config = dict(
    num_hidden_layers=15,
    hidden_act='swiglu',
    norm_place='pre',
    init_std_qkv=0.0332,
    init_std_o=0.0412,
    init_std_up=0.0475,
    learning_rate=0.0132,
    lr_mult_up=1.38,
    schedule='wsd',
    decay_fraction=1.0,
    final_lr_fraction=0.0,
    batch_tokens=131072,
    max_seq_len=1024,
)
Each number is 128 + 24 x the weight over its row's rms, rounded and kept within 0 to 255. Layers, rows and columns count from 0. Numbers have three digits each. The size before them is the row's rms in percent of the matrix's.

# gate: layer 11 MLP gate, 1280x384, rms 0.0475, rows 414-448, columns 256-383
# up: layer 11 MLP up, 1280x384, rms 0.0475, rows 414-448, columns 256-383
# down: layer 11 MLP down (transposed), 1280x384, rms 0.0475, rows 414-448, columns 256-383
gate414 104:129137147128125100155168112139109141139144133156131127176086126125101108097145111131156095130118090188083149137161169160094113111119130125126093120130128181154108139093147105133135133118110139153132182180155117150114126112170103123151148102154130119114110116160118140139109124137186124135091160140138143101138086102103131139150136145137087120131117148156152117106118123124135122109119
up414 099:109129121101136125140132084091135088110110107144115136134137147108141118144109112146131094149132152125139089137170120108145184112183144141129078140136105151070113117155116126134094135122132136115095121127130133111130133160056127159100134106139159152115168125141119147097120121143159127143132142117137122109118146144151103134118070188133124095154056161108110149165103132083156121103121
down414 099:117091132112088106148110134086105128089131121107134118120142172149168129149134110144156134142110153139116117193170107099111152127091101176132143077125111113154092129112105096155109128115150138147080094152136114106152112143137117122160112119133116076116141124102101164139123121137199145151093135099118135107108129151141126135100180117114129104118107144139100136104101098136139124074125
gate415 101:151138143160129140124131115117131102116151123141130143100111134125122160147138133137107043168090123127145172128130128118122127144148136140125110104135132155123133087162129083078139149097139153129122151136141111098140122120102117165079142120156062174118130146143118147100133176105122147140119148111165117124109085129122137182123114090077136169143096102160131126133120132154092132112121
up415 107:091131122125126122098157106126144136112103140128109104147127109155131124103163122149136149117132118134109133118126135151120159111073099132107145081120123126120117106162136081174061115111122125131102135110122145171141152124146124157164133092086149116123169073106144112129158122144103114154079124090132178112133123090083150153082154096116072137124122090103137127114116152115150151145142
down415 099:103181192141125132130138167129102082140134140158157100128127114164108094089146138145178123119154141164141121145125156125110127142123105106123143145123119128075119080150169130147076135103148154123102140100120141132127157133149111174153118157138138116108146134126101198113122143101142158149127129130155112117118102097134114103119098149118097098132164119184111117164142164185124161156084
gate416 098:068148100154114159111101144105151089147076116107143088155104063128101166141145136118132169150123118127149119102141120117093112121134144127134080155119104086145117118089094087133137128107124162142161155166151128115151089127100108162128148164097103108117149135129162140105136097110144166109105144131152097158155153118161083144118119125094109095091136163147157156133114121155126135139128
up416 099:122116147115143141132136106128145102167145131151143125174157129115129117127159094171115153163120117067122155065100142126122081111163120104106135140144145147171147135164147095158125152094103123132130150101114161152176141052153131110135120134115135156152119141106114145084130160148097165113111156158130100129108136126099125150143105144146115110141152118106147153152077122087131132093097
down416 099:118113100140152163099118144107165060195082119121135122105148119138162143109144151156161133128061122113146139101083099194130112099125132106130134135137139088127098152146107154119091117143113125116118142115098168114167119135165117123139144150137153116121144160125121113127107150123105141113135151155159122083151129155147069142103156136120142114138105098068158089127135131116136127174125
gate417 108:139146153152134114166097152144158123116110092119089149159130162112097139156131129139111151138084098132106154133150131100111143114131145104124139145110167103138132150087135147104157140152146071119128094154124136157152141118139138120136115151158135114147148122136125127132174137150114105105182169118141129112093094142107103127113144126088163131171082144135146097155136150125110154141125
up417 103:146139099143135153125126136136137156110132104132119140136122069135164115106115099164098122160199160118102109138123094133147156136137143138150074099122104133117111075116127152121139109134178163088107158142096155098124119119103115134098112131109111127138098157138141134117101124126126139129114154116122119125132147136137147136183114177148101140148103116092088114099123114120098077090128
down417 110:155126126140102153126139143116085122112103161160142121136186137151182138130146111111173105127118131168126131153160078200123102122140139166128132151105115122116120139125100132116115092100105096115132150132172129077151128102133115157129118137104147141102150132168115112105115118124113122145146100100123084146144123138120114146133157130139172075138131099130122155144145113113124069118138
gate418 101:114110104146153142113148153160172133138130120106142108084096130114140131110113125116174124143123118151123117145080114094114137099115162122159127129085121112113160113170156193124114102122115151082103131097140165125125180095134161142161114126168094137145140122116167144146099082130121111126142126148117126125120139131159149110188130150161107139137118161096139157110125145128125134108131
up418 104:168184124140095167149148137108138098147149138147131161128104117108155101091103137143079162110107116153098134141138127131120152151110152152147091097178076119138121139154128155082173119123120148093143112109106149114116127121130113157126134154121157135106134174140147139171119130114101127163144085145127129117146143198109111131111123125124112131160124100164129113135105165105123132151110
down418 101:091147148163162125088172117143148117084107141169107135114158140089094091119107138086118128106150142132120108084087160147134132127094096098116102103158134106099152131124127098107128102135143138135135127113113139121137111107103112116138158116118111136180127134132125099150120184116142106084110104148141106140091125127104180133097087119127185126115180131137156096177155157139184113100120
gate419 101:111144125135140139128099143096154148108103092112135131160135129079125088119143116167124155184128136115118085130165163112113130165077130110142147108143105152188146156132143139156118128158181160133160109163128153108082151166113094107135129144165142105156154135139095084141128135134110128132124110104101103166112139124161139125132131100140128130120120098139165124143127151153129116116119
up419 097:137106057137134105140110164100163072124150147160124095138059123116157136116113082131110137132114124135156111123100113109119099096126140155125120145175154135121109125081134127124133126108109125125138123115158126107129169162158099095135108129167134108094130081116120143108125101164145139133146144130087156108089127160152151162109118141122141179125124130141103121107109124144174121123119
down419 099:113127115124151108093114148132119132100161126160113106103130152146150157115130162082126171125129141130118163134107109157143106149059125162102128115088146087100111124113135145106127116163143137144120146063133093173143174115113160150150161146149092138149128147125151117132106142135133129122104141101164103144117146134091110085086111150102152126123152169128098081097120150128158108098152
gate420 102:106080096122133157148129107105128119109134156153145126103124138120140122140142105162113142118111140142144138156119133152140092093159097093096111155150074118139140130119149140160139148182166142130120135120134175152140135147129128146131128177101159161140089098152098108127122129112137115104150154140085100122150130130132156122135151075156138156140074122151135130073117076152122135143110
up420 103:118104112134120158180125159147183152138160154147154110151083108131115140153114105088117161144171125084121120098120146108101080154187141143120144152123106117122107078112096104173116075097099122123105113110131109088148150147116064137119121135141132119124131130110144131121143127157106100114098139114140129104139162144132134120106124144120094152124119149086126116111111132131111089076111
down420 101:149091141120131106137153119129144099086112147137143119122123100153142142099113159108181132119142106114085108130119168129123117136123121137100170158167134127115109112119122110132118160112106106098140135126138126130142125109159087146124126121140132071147139137142135141148121133191100119090126089135145131165092103112111124141126150143146137136125115125116168116138110122136168117142132
gate421 097:175149141133134179164116136105124147158154085124127165103118092174116126161130180096108134112149084156140108086131119143129148147133109102107129110067081165099137112140132120115127123109144124120118145140155163103132154091153126140148100086088132116117181147089107085105102145122091168153133103106105110119129125088078138131117124127143105118175131140103098113167113163176118161121127
up421 098:137142131136112148123133083115134130148118087123159142133109156120124123102156086127131142141132165128143173113184168144163167102086128121132108113126152150078194144085132159129121148106139095132107100131136131104134072096098123163099127142134123154138109112202118115092121117106129106145136119093104132121149111127094173131109109139111144099162137112133162112116113110098149098120122
down421 091:149091118147104115111106170152120109158123174127135126121113104105114130168108161162157146132171123112099078161115066126133133124120109118129122104099141153103110172129088141096129137138136133170142128153118087120145140127156126142069130132086125123118106127088112150121136134120157158124102102137154093134145096093142080127141070153098131121140132139151094138110105084097131110082105
gate422 099:135143089178173114154087137090078113152157104099144173142121138114143132093120160093137131122137091160133132131111119129154113120083127132127168052117139109109136124121107119109139111122080097101140116127122102100126128114136106116111102132127131096088131164106160089099136162144109174171120133132140139101130146126100160169150132143152142127104134076135121140133117095173147128130097
up422 104:126113149108096105096146143138105173109136123147151130134153125152095159091071129128098125173130164143185209106127120108124151107117146101139095145166094119158152096125153160099123119153148105133135174164094116165091154122150127154129151129127147084123091094145130144163151142110166116145084134147089080122105143111159137109145157141121099115108149161115101134105127102128117133111121
down422 103:145079146161080099131115150152085124124127141108186084113136116125114096127157121104138149128145093143123133140135109113099127107094142114156144113151143169142140097154154133130116147127115123091116134093122153101110137136136120150077125133118151084125147141131119164113134127121090119131123110103129069127126152130108126081130121204135163103110133114127114166111114079171125116127127
gate423 105:153136106135125139112094129136150116158151175090110159129202118128163125172089157139140152134157100101142185149135159144101132146112104132136124128172113087063115160135164136152108151134118093167105134122140121124134140164139089130137119152112138139111129157135123080121117156135115105172118175109174125119109134190136078128151125136112148115101125092143105106117116120189118138159125
up423 101:097140100103098136130087178141185160162125161078124126117136096075148123165119150164154131136146144174197122107163112143139150142120111162118127149121144103124110072084152100131118141121122168109141126100158115136106152125158092122175137136128133114138156104139111154137115126099125171124084134152102122170110139165114146114187156106101103109174096123148148113155159103138107107115107
down423 103:119098097124106119132124111122163129126122127139132154139085155107209128129100078157125145146159119142120134130129110092143142169118118181163164126176147082138113160138121094138126144109149157149086132100139117100108137127182155164114109121137134108120105105108120141131110139091140123113131186137163121149092178170142093095121128182100101141149127116125122151094146078136141112148126
gate424 098:122122103140157131127147146175119112175135126137116099108125150157122170135143145129129144149135098118128122142085137120138114132099125140126120128157116113105170137132148147084123115138114133148136103139141166116140155132082113132133141130129160144139136151123111147161149120122132153180141120165130158184099134110108134086146133173155152151122136107126106112098105108111102114132149
up424 096:131138138092150113112159157145124101108119120129175086123123124144115087154132136143153143120151085088104157110128145136129116136122172107142061130102100136092149100134139163146153112134162137129107122091146138151101167144176096161140168171086104130119079143159113097172121082108103130172134122135142081191062107114129160130136179157128143169131145107091109103147112155104086156119095
down424 095:131101131172117172111136188129102096118125130143127128111190147132110125136082147114143147194184104129080156128163148139130126145131148164088124114168105169131133145130103105125095142130113131091164113115142146114123127153139173115135141114120148133123129170150145155101148107118107117155121119152132079094153096125129159096152114124133146092143153120122094144146116121102152138083146
gate425 102:100078095118114096092119144132098170104115123109125115142093101122114094137122125085144103137122118118127087128163152112133108125117126124105115131149103140110103132129085087065129119128133092157106085104129118119152152153171121120086139135127135121150136150129148087112070109178159127127111174139119124147165107156029133125156127142155144130100116146134105146063111100128131174134122
up425 104:145106134097103103138094112144095176121175123052118142139133152134151102137100133107133115176153130147106125148142097120139105159101129129109136124118103144094146143147120115113123127130121160153124127164110098090149151171158145088147105153146122148114165107118130107154104106102136114160154136146140072152116088121062110113156090109116135089102111135108097124120120083162134135132160
down425 104:148122136152083149154145142122149118127132143114116098158100114126096137106085119123129090081121197117109147110105142128134110136133108122117109120111118106128145150129196116167156155129115174117115117128131122088103141155126168077119131147130173111127103091109111077145123100138129124099182140114166097153129091101120150117138142153096154125146159162107148134116141127130180053155119
gate426 099:141118114142119120078146124147127132151109087123147112136139114077095109083102134119122096168142108103158178145083141104124106153127128097090156120124146128116141128173151132108173154099117110114152082107114127138103140147100178112138141110091140119117126130142129134137128165119083095091117116152125107134123143116120085159173108157093135134140114179133165166104140127143069113107108
up426 099:109157132182148141088178113142119185113100127114112089127134120125124162134111177132164129123114165142149140141139138130150160099119100106116180074123105145156125115120114130107174126133120128137119072126141123099138143144115121100122120144114133100146175093139154111096127129097148113124086162151114101123091135106146142138173153104123112104107115097154124157107152128126110111128132
down426 097:166100152095081122181137129115123108128117126130167105115136134122115139146107119106171140089127192188112128081142124155127142095145132135137158098108151135179095127128146106152133140112118086130110131137081129120142123140114158093142137107099147126128099135128150105128169132132105117135114116196154156078120123124132155164108098188139141161143098147119109130130103119117156117157129
gate427 095:139147148104136127081122145113144158114102152120113130096112118131107167131149164131113111113166154139156152087119133132112149148163150126171107090100145112134144142163122151122131125114116137134142094133140138090144121119116094136141122122102076138142118104126164104152190141122136116108115139132136123122142117113169147149147118156135141094111128100131152103107100087163141112171128
up427 098:106136130175128126130104109130155124173111150143187097079155140134113074151173168097144090144178132113160128099044150144128112110138109116145094106138155150120112125165131110141133118173165093139113103134148115129119109168134147123112144157136150095100126117100104112169156106121143107139123107092156120117109130090150115165123110083152076131114124110119117153146149124155127129148173
down427 100:119171117132174144120127126107146159117126145140103137106133122133168073149139136181131096153100152098129154111078115090104117127143127099127110113133134139131105112112103106115112130127131102117135143136154120141128123183108112104119116123148139150110102104147135120129117125134156131130144143146136091079162117132110102104163115121105125167134138081136089101112128110105148089163138
gate428 104:104112168095141085115083104125119114124140113104138141145077108119130165137113104164081104107079122124164145130108111151118139148141129136131099123119133124113102162156096127103127092123140124118119152100166115135144153085157129143101134134095115156095140105133105149131113150168146180167140093156104095123154114150156127157135108157154129166147116167125118114143077128131146124143116
up428 106:118162131170141131130118101137122096136091164084123139109148166079141137155141133121107134119112113135177126133119179163134136121124113163192122123106100082143068136095111104183093131122144095168121101156102111131161115136147121134130106114076126118112140096147135112092115147133140101133148073094136152127097108131151137121086120101151104141102139156070125100137108112073105124140124
down428 102:116175129158145112113142150111135171184093151129097128164124133086104136082110088135110154108143113140148156154140145104139124134112123111171111151126148179150128154140128119115183142111166104146118116118110166130122120104113145134128117085138106139100131123084093180083159130169124140153165104098169150125142143107100112102156155139123123155066114083099149128165184125136145120149133
gate429 098:128184152172141140135138121127109102129130120088113091171116103132114075165094110148157124164131165116089119131165185129108157153130144128109159139134109158150075156121128144101126141185116143169097117138145152186091139122112165145129125127087130115087174077164124130114143157144132126114130111158117079094107105147123123113132126144109162103084148124117112109110116133105139098101122
up429 098:114097158116148097143121131165104141126136111112132122120160173115138132112149150144112142076140077086136082106111153099134085140139068086111113100125111137102107083103095117165119148098136103143111090103122120116205097136165123108130181122114132123136143141118101149138160095147130161084152119097144139117170122116126166136109130143147150166103133137112128116159128135121094093152087
down429 102:112066078097106134097153107137181103135146154120131170109156166159129154148126138135106108135166105171170124115085147117108161137146136150134156110137126125169138104128120087143143101119108136077119099140143117110134110139100156143108114143114125146131110121124102202098142125119152167120126137125096139156116147137130095119128112121124132143092147164150151158081128140149154085116175
gate430 101:150129097135143158134111142109185091057159120134140107111123137118154120126121092141175153122121148119168098139123159105139142174078103092114146126124107105110152104124111141104156119159150112129113148141165129088144131166147141118144147127131142115109139136128156138089135178094093104101091121149114152086182080128151134114111111147119119173112137139143142149152156141170178122132140
up430 102:152097141134115095124142154143116108144130146111092136109133129090067097147113142162160120130140137122157095100126087170131124093132115153115102139114164093122128127116146086151091102103150130105122103139142141120144155216141138143138109147112147139151138110140076140148124135110090109083143111104147121155106158110136078145115120119097090186118135142131138139125142117098094144172098
down430 102:104100146116152129148146110130135096122114124083080122123146129124149149139132133122111143135099120117086103143149122133112100147121180145166090123112115091169136132070194113119143111114128129111140124104146152103130124122120147121111085096155123100104120109129106128083142130110153097122149156105190114097145150082131093129131130145122103075157099058087146156128135138148133156096133
gate431 108:128139174111156165116103073125115149089118135145117096081096132131173118121122113105098118138168109108081145102131136103120127120157099146114141111126133117146105176158109156125103128150128147131172108065147100140090177131127129135128143175141143124152175120146140107103138153112180092117141146122106141109110131138081121126150141142172166148158142110137131109118166098147110155128127
up431 108:136095145109126186115114122096163098123135119107129138119078112141092063143131118115139074093141129157069131117131157113136133179124091122123100152111125123141099131098129144134132126138112128093159120149136117155171186134113145141132148143107128095093117115104127134165158115101114098098142164134117134130082144079110133102134107110101123136152141139132168128124151124160122109140135
down431 102:120134117158138122136147129120114142130097127123151113165114116161112124109099094128127100093128111133119113097117082105126165133096104119135100169123145105119102135089131114118145088125095147104130123144103124132150113117122144108138147155086143126128156136202133138118162095143127154180122138115119104133072134144131093101179120147134126147132120129136124146111077131132164152120111
gate432 104:138083128141110164137077137110125079100143091161133134166147127109097148119137181159090112111147109111107059093146120104122090148153139131123129101115094107103138188060130115149110116103135145165131143141088132151102136098115126101138139136111112101128110145099098126107142125180093102137139129117169143110112140080142133088122135118129119090161167147104108095129160113094097143152128
up432 108:120126163121130096124141086137145112099173146126161167182140148094140122131078184152142140137143052107141147125121075099139127153135111162122130116093136135115124116131160106105095118157196157104115165123138149166112139100125129153156128094129144116095129138102126123106157123162147108106097171147123177108098155128096158115122126123128136072090147133100166072126166133134158123108128
down432 103:120137144116123125115147138147139116111136138111120061155167112132101144145103140139116119118115095124127118129096107079132112118126133140109120126134141151112137099175137125135141162153150061163117130136112182137127168118137124144137119122073127133126111121134116093109126102125166104116133140133115170127121099166130116158132127158133153132104113108060137075171114162134116149112116
gate433 103:139135170107137162140133111129111106086151093134108089112102106206125139119135084146116113144150089182128132155139144150094150142130130097124110106143108114115151104097103122070120163112126148084100127089138143098143092128110122161120105125126193118132110088125117147115100110108138095118156117123141113142129128113120071142144172099148148122136132147153130145144119131139105165137127
up433 102:096138170164144147140131144116144138132115074098145099112136087123137156141135127139097108139117104165143101107132141107107113155183147131107150142122161120114203115123098125146080146113152117109174147141155126104169118145136106154135133135130115138134138134114095119145135122149171155092092112121122114127184133181104128108156073109142142130145142152069100113177095162146137126126129
down433 100:106093165157092156107156144197127089159130114111097141175137132115113134129125111153142142132095137120118100101117120135097114122138112128141138115171136129130117076159130108118101165159124118129128149160136144106134121105131110124134131124168134110124109126141098094159116103120158178106111071148123119095121082109157155139153149094150140133155127113113146122167122107177129114112117
gate434 095:133162077114091118136105112144177144086107098092135116119117150114142118141141078132174101089137124103127126123084126099146107131126123119130134125110129120158135118141111091144121128105139161175126157177153119139097143134100100110105130132072168122110132114124112098155171127093140128132116111121159093091161125104182133126119132151107128128133102099130131101115110104152133167113116
up434 094:118126125090088109124101138174110165097135141099122127152153092129108101110148128144163138130091100114139146111114111137111091180119080108153143176116108118154142115124122085143123132149168126164125179130130103141130168125151094114153124082143160136135102108101139119082158157129118134178142125141146118162181113122110106114152113107147115095141129134144106119123103131084109124129161
down434 092:146120119107123091140125110131166137107128145102150130129092174089084127123181121126125124123116154109063109152141095154125127133143150110134150144102146079124092129163108134160144127126108130159135091146136175105128123124153152163095141099105132108155153189112149128120117110110083109098077086065112128139142140106129146144076151107137145124147117100146140086116128137109131155141133
gate435 101:146096098138117148144146119138105099110116115191122135149167110125143113150173070159136134062127156135081149153138179141096135128123121088158104147158129132134125153115157145104099164134090139110108133110139083095141107178142163086118159144140121115106111129125100101137147101110163144133102111144172131138143128128123111142138098103083133147135101143125180109116169124173152154177161
up435 103:133124173157097113110154125088129130140141119060157089081115145125145109132139144167084133135108136137148159133135125124083090115125095128109167108161120092075128114131117086139123115147158157133110109125183109089084103147157118113137129129125095167126116145108146135123155172130103119074146118112109145124122127164174132143124110115137162112144140102103131141143101132138099137141158
down435 103:107161123076120125129070067122116134122110109130084130114142120132182138117135112069160129105127155160124122132171151130156085132074104082151131123150110138135160128145101104167170134146088157137113120155092125106160115148112132110133141142159147129118115107154183147110122120146114123115101118135146087097129113134112078141114099134112136118093151099110157100143098111181140119104110
gate436 099:115104094132105142164151159146121130090111099086131115111111163091106088121135158089098148149081104145079156121122144107143145128068152128174148152148143116112129147128145161118147141150110180117158111139107111112086152135114149155149133102159127136122145114151102115084146131118111129114140134153130121113100125120118162093156089148085127109094101140127105144135107111129134097141189
up436 099:143154099101153112164125140150122152098103113123154099117110140120141127138084158141127150128139053149132097119115112135140125120150118127133114150113133157133110114112128084145077138075093129131184124163150178111133097083167132132097161115071100120162134115139145121136126120136150107117105147153122094163132105115060122139101123150154101180200133108115126138085148156103115139126177
down436 093:116168145128124138159109105168126126105136115136137162117110153140125101145142122142106112130098125129102130101096128143132127131126167138129111133134141083137089121124092128137136101141138128112146153100107127107081123105100102129138141143056099146145185138120109174147127113126127128143143173077127103114162137162169120146137189100155153132120136085117126108142117130122123075107150
gate437 095:167165156147137109110083153148167141139148153088118143111131162169098146124110109156138116122172128106135116195097126089141115142094117155131171116137129132087144130174122157106120056115086139143169134142118112124116095146111137145102127146116082145124128124108180155110141168117108128101161138152095106131121108144090143099119175130138059125133121132164110121152081116133078138119140
up437 098:099091121105100106189125122118099132149170126145184131173153094106125111140182188162131134104068102157143156107124130113141097146166150078174135136102146154156131122095127129116165127127108136127120125163142124093124143131107138134145115123147098102147107122166102128094127149150131160114146129125171139109139143153133147092183095122110147130144128123129152097116152151090142091140117
down437 099:143141116099156171095143144107134125107098089117119121110130129121097121161118153121136066118106104111156138106141121119125091152117119136117128171117162099148192095146081108110092125128146139113120125141116098153161122158180115096153078096129145111130114097125131121138144153112123104105184141121135118128112132113150135120145159122080127108167156135117144146098118077111138132130106
gate438 103:149156089115118080148127084131106152098125111159149131136175095118135140144160135123130149138088168105102121125125132134145098107122096109084130123114103167125106088134107112155141108163090120124109146127118147164104125124163119142139115134125180138106130135132139092144140138139112127158114146123150134144137145107176119097107105108155118136117069142134107111115136141142140145122152
up438 105:138090121162106119133181152188128145101135127152102128115160110121149093129126098142105116158101141137133183157179149152110158119140161148106144135124138138118136125163094099157171126134126145098109139139109110143111119146130127135142115173128120173102157125122093094118150154139089121103120191131142119146121151109098120131115167106120120112088154046113158127119123132130173161106151
down438 105:159197149129134094110162140125182164080097102126126117148123175073159097102129139181137175117152157118109160115122122105153104131096114133118152120102144096099089147166123120125112091127111125119130074123098139164162080114139092134140142157135133145126093127166103131155166135125138106194108127163121151127114114103126141146137125152080128079128147124129131118143116118155097136188104
gate439 098:127200131110134124171126153152155108152147130153108097147118104107139164129136137106169124147146099133104123137116129102108119173123139103136139133127168115127137161113164135152115130108165128093106095097120132127162127074151138110111140159150133121134109136083096140128091148156116117114117097134120114171154113126120046100111152169127108115151111090096117121097128129137148137132154
up439 099:145135102119083158130099118125112127108115112127106136121107159129151149127178117096126120108120126086119140082175090160134169177108173138162106109133148091090137133086111160121140135132104098133132129079170133112164151155133111113162091168137156123168171096153108134122120125159146099163139135095127110133121114102133142088164125115179093135149116126094138149108117117087109129173104
down439 094:162138154140129120100126130099132135101095103136161151135108132109120133145091080111107110106125094085094115122122154165143132124136124141145168136100110141124144129126139141118139128137111081153083109140135068127171133162080140155103144134164149116128129107111145171118146133114167140102084134137160105137170150141114157077135132123131149146064117154111174150114133100121081107123137
gate440 098:138133142144153097150105135130153120135125119143125086097116070077134093093088112114127120104104150113132165112105122103105135104137166082147133126130109094111135167141125113148148143064109113142111125193090104119121154125136107140109084140137137115091109101068132097098181113154156101100076145146093102088132087138158134143143156111092132146149151157149105106138098117132132118111101
up440 100:093052165120158134081138143111109152152139145129174123127127125125164140083109154156112165153133122140167121095127128162101071137154152110130109127096137104117133160151111132133097097142099116166166126148122111188155129070145098148117156166106162153100087132138146115107122157130139124114151165144112123152146146167145164150153159127125096072134163173116104138156106130091112163133139
down440 103:108146157128177137124145110127160149120154109133113128171125150058082145128112133121125169133114138114108149135100134164111087152141106105119160156129082151119112110133062098118111132190085146151151101095082116158131124128166141111128157105114158144144117109127139135130115141102101152121138154153087115137112126132115111153136104115135126134174084125132120112139105114134164142115113
gate441 097:137159159089165122083105144099108110141131128087108089107113123109103165136150116131156112145149130154157122158132077103109071123119108146127124159123091123109097123135144122119134127144078123138140107124127127133096151117146096174103114110089142137140077103126115117116153114121137126098090119117093096129137152122076144129083126100139127117168094128084152117184151165147151088155132
up441 097:080138098051112120132135124123159144099171131120105140120160132142142129154095143172123145149087132126105177131146135129114132125145152082137094106153126142082115099051153126112147159099134124173125120118151138127090092110114115105120117168159112103126109144157131135119132114116114125081154118130117164090153123149135130118135129122116147088159178144124154146098103095113095123133139
down441 093:147113120141089099114109153127144107110068124140086135144111115147093109103119120120134141061123114140121142130147090136108141102136122143123115123118107138077144113050148124114142108144117136140140139107161148215136106140103146141111114102122121149109126124139114132104074120150137148097183083129144119120145078088152118090117120099103180118132145108109153110126104148121166129118159
gate442 104:136138125110101097126106146118142100084127134129129174113122123168144120156166130154161157122105112160135120101167150108092115108124109082103105114152086143123123122139129061124131129176098121164127121144114115087113122113189112096121149145075157129101107092124159087147085079116123131128108154139122152095080152124126141113096120112162148130101146138128137091112150106110080114112092
up442 101:113133162123127136147145120185121118120172167092114107106136127068109153129122116130145104111102089146131089170095097125162117096135105113146132160184144180116156128108124127126134109127170125144118184141146137130147120124117169112077109106146115136153157113106152150088133160108163158142121132136182152125144087117098119124124154161097143131104095117126107116121109147113132100120119
down442 101:158148108109125108164100113149155174143131120146145090146117105176087148140137121131145123106109151143152183124143131100149124096147161124129170099124120140172185171133134123143088146143157116142095102142125154134119146150180150158151144151133098151095103136133153099148148135144151140162152136143102113093162108168113136143091134151092117120133142139145140127158113151107137104107134
gate443 101:131110127150128101135110084091137142134162153138159154094153135175127133108142128130123102122176075121126108102107155178095125110095195116122093101160159134124095123126154110143133129133139128109117138086119114115138151102068161144103157118136149098124187115107115090135113156126151156121114110157146135113110135108145087117156090129122164156138116103147151136123076091085120106137122
up443 100:112126166131077168166178119114145135079088138130132088137123080187110070147169162148127122119093158130151150185104129104136135111144098111154120111124091123124122132137094107109110113111174153113126155131124141157117117146177128107148075134100083146115126114139144117126143141090147138135140123111153104152126126111148112122107100129155119097069138136104141149108124203124103137124151
down443 102:170123159163104132153130111151119161101140120119112119141172102153124122141137135123136129117110137137089123169141178105088100101113081167136151157109136119129130145121115119134156189113178151126099139090168129124115145117118087082094070107097125134098113117118162139132119100082153135130130131132119129144120109090118115147152114160091155141139147076164138084133101166091145135149107
gate444 098:139148171132131188107180133093139098145108126123165171132096129152134112106171142137128142097128127070142167157123127116130102088168100126093106145084132131180177116116142140136107171103128112147179123118104115108092111116120108109142121172134115154151128111127111132144135147150130111135118135123120162151173107139076146130113098130107120141112143167158107153133157097123120100116141
up444 096:128120123196130145093142119154197141082154110093199122141129094148115158135167122120137119148168149153121148088086133136112148144092142112119102158107128122155104097139115129130113107158164089109107129117101118115137096149148121109091125117136104135113153078102157130084137102088135097083123141104131156116200133089108128113114124144096141126120130117126157155069103158173140126155133
down444 094:108142118090080103159130138118101151126093125127113130113096143121171128126100133148115126126179130101091126150144177085128155109142095166120139131156126136130178132154135121127108114138173111146106124118124109116147116144158137133120136133154122130088143149113158072124130148139149133139115156140167118078106133152119096130123112136149187168125144149165118118126103199113103130130134
gate445 097:137109119104144121128117093122136124112155143152097135114113144122122125118143125101133139148116157137132137102158120183107131109136137130098152103144107097156145125134107142126083129138072112135133146117125149157093121145147133162117133173101145145097123143180110114129133105111121146141181096109107151148129146154135124152132100138188105148160141097151152192120153124121164151152117
up445 097:125121081088108132165162114127127087118194128091143080113093129151129147142125132166127089130125135121084148147118149141155104095115148098134087143097112138133137182129097129097131128138166121093115097177137113119180136106100154139103114080130114123123164107107174113144133136076090089141087136131152123116116117088143166151150122146118138140097122199118163105146119106091123101125112
down445 096:123098147160111111074128107135121102147078151119154082138132146104087182071163189177106105100150112119134101148134114152130127178148119131109182137127132103136114104129103147154097122171130109150125136157135118133155108136111093143128115095156109160119100126142137115095086128135110110136163123133104104125131118115109108159133122119111114144093189140152141125130120141152127126156108
gate446 101:099137113096135113125150126124123104127159120164135105081086156161118101140110148120127135180134155136153096119115169131141137150123161104140167083100153132132121156134096129101102123098146155128154114107140169149113160124156087115120108161086078114127117134141179139109144135132156150162120154131152182128098135159133124171164150097142137136133124102151132113093159130111124141146155
up446 101:112125126127144148137173120115153135127173148168156149098098133089151146110115153150123101144090103144113122166080147133101115187160120109092108116098101171087095123113138172099102124085124148104157103158137132135120156107121082098118144150106109149144111117182160131143125099145108147155134106144150128140124116129088110119132123118117160117142122157165099187104094102130101144125113
down446 113:097128161104111100105116147102097148118160117177126153159149173088152142107130119152156121175167112110103133168135123158177149146147102132112114138091132123177115158164166131074141188091186140112168166130161149132090121120127158119150108125157122134142124164145172136093108115126141147119168132110126131123102098133124147130137138103138111127085104098146110084129096112127146127130094
gate447 098:136149129111122096089083099153102177092108115113148093086124158148102139142141115104122119154094125124123124128136071129113085106122157134067112152145143137101087120126131105132112138138134114119114166084137140141146118169117149108115089135116058137133133155114143128124112125118125139138110159109142118102137150127141155176110156115129139140133141134137140108135145129122110086098119
up447 091:124111134162125100122123077096109122083095136129161113125141146113163100112135143117141118096154122143094124132100091134146061122128112159142130150115153149116069140147078122119120098143132164123102107114154165164122103134124093107135122139124138125158143126114088109146145099135178156165148063150141111092115175106096151139069126139082126103155166091110130099181131126108140136170148
down447 099:177150125124132093103176143143150142102102105151136153098069106132133137125105116089113140128154126144084123086116087114126105087125125139160127142165120120136095101157124134111097151131088131124137145113142136128139120116163149110130106095109079084110091157138124142076174104163152126144118120139109182136098124135152097132165106098148132102147142135146085111145132145111091111148120
gate448 101:131130131154142083129117117146138124090121140142098098142183145146172112124161136096094100152140114155126180107159110167065102157128131121082121133075146132122088132109130141074136132126126089097134084103152122137132106088096111151130126153182154126095125133155171146165112134152139162176095160143137112127174157173105123115095150114138120127101140122137128146183115148129108105118139
up448 100:098154097124108170147105125144146131173137102136104173145151118158147111134119120119167096112108103100132109122153166116134116147134090125105099113160148122163155128079118065132134075141172129167150168135106151112089111163115153180154129103121071133155137140127135129143149123118159159131130156131110118172132161166118108135099110139129121131101095112125173133100139150117149138120148
down448 098:133130125096163113134121123133083120165148163124105127103147139118171136151098152103152103141140129129142173145110134082120117058175149088151119147092176146136160117141117113113154124127155084105161118147128158095152075134125117112161129128104092109117109116114158101128099137148147136132143132145105103103117139140137138113101132156183143108123130139168122143131121162153155148091124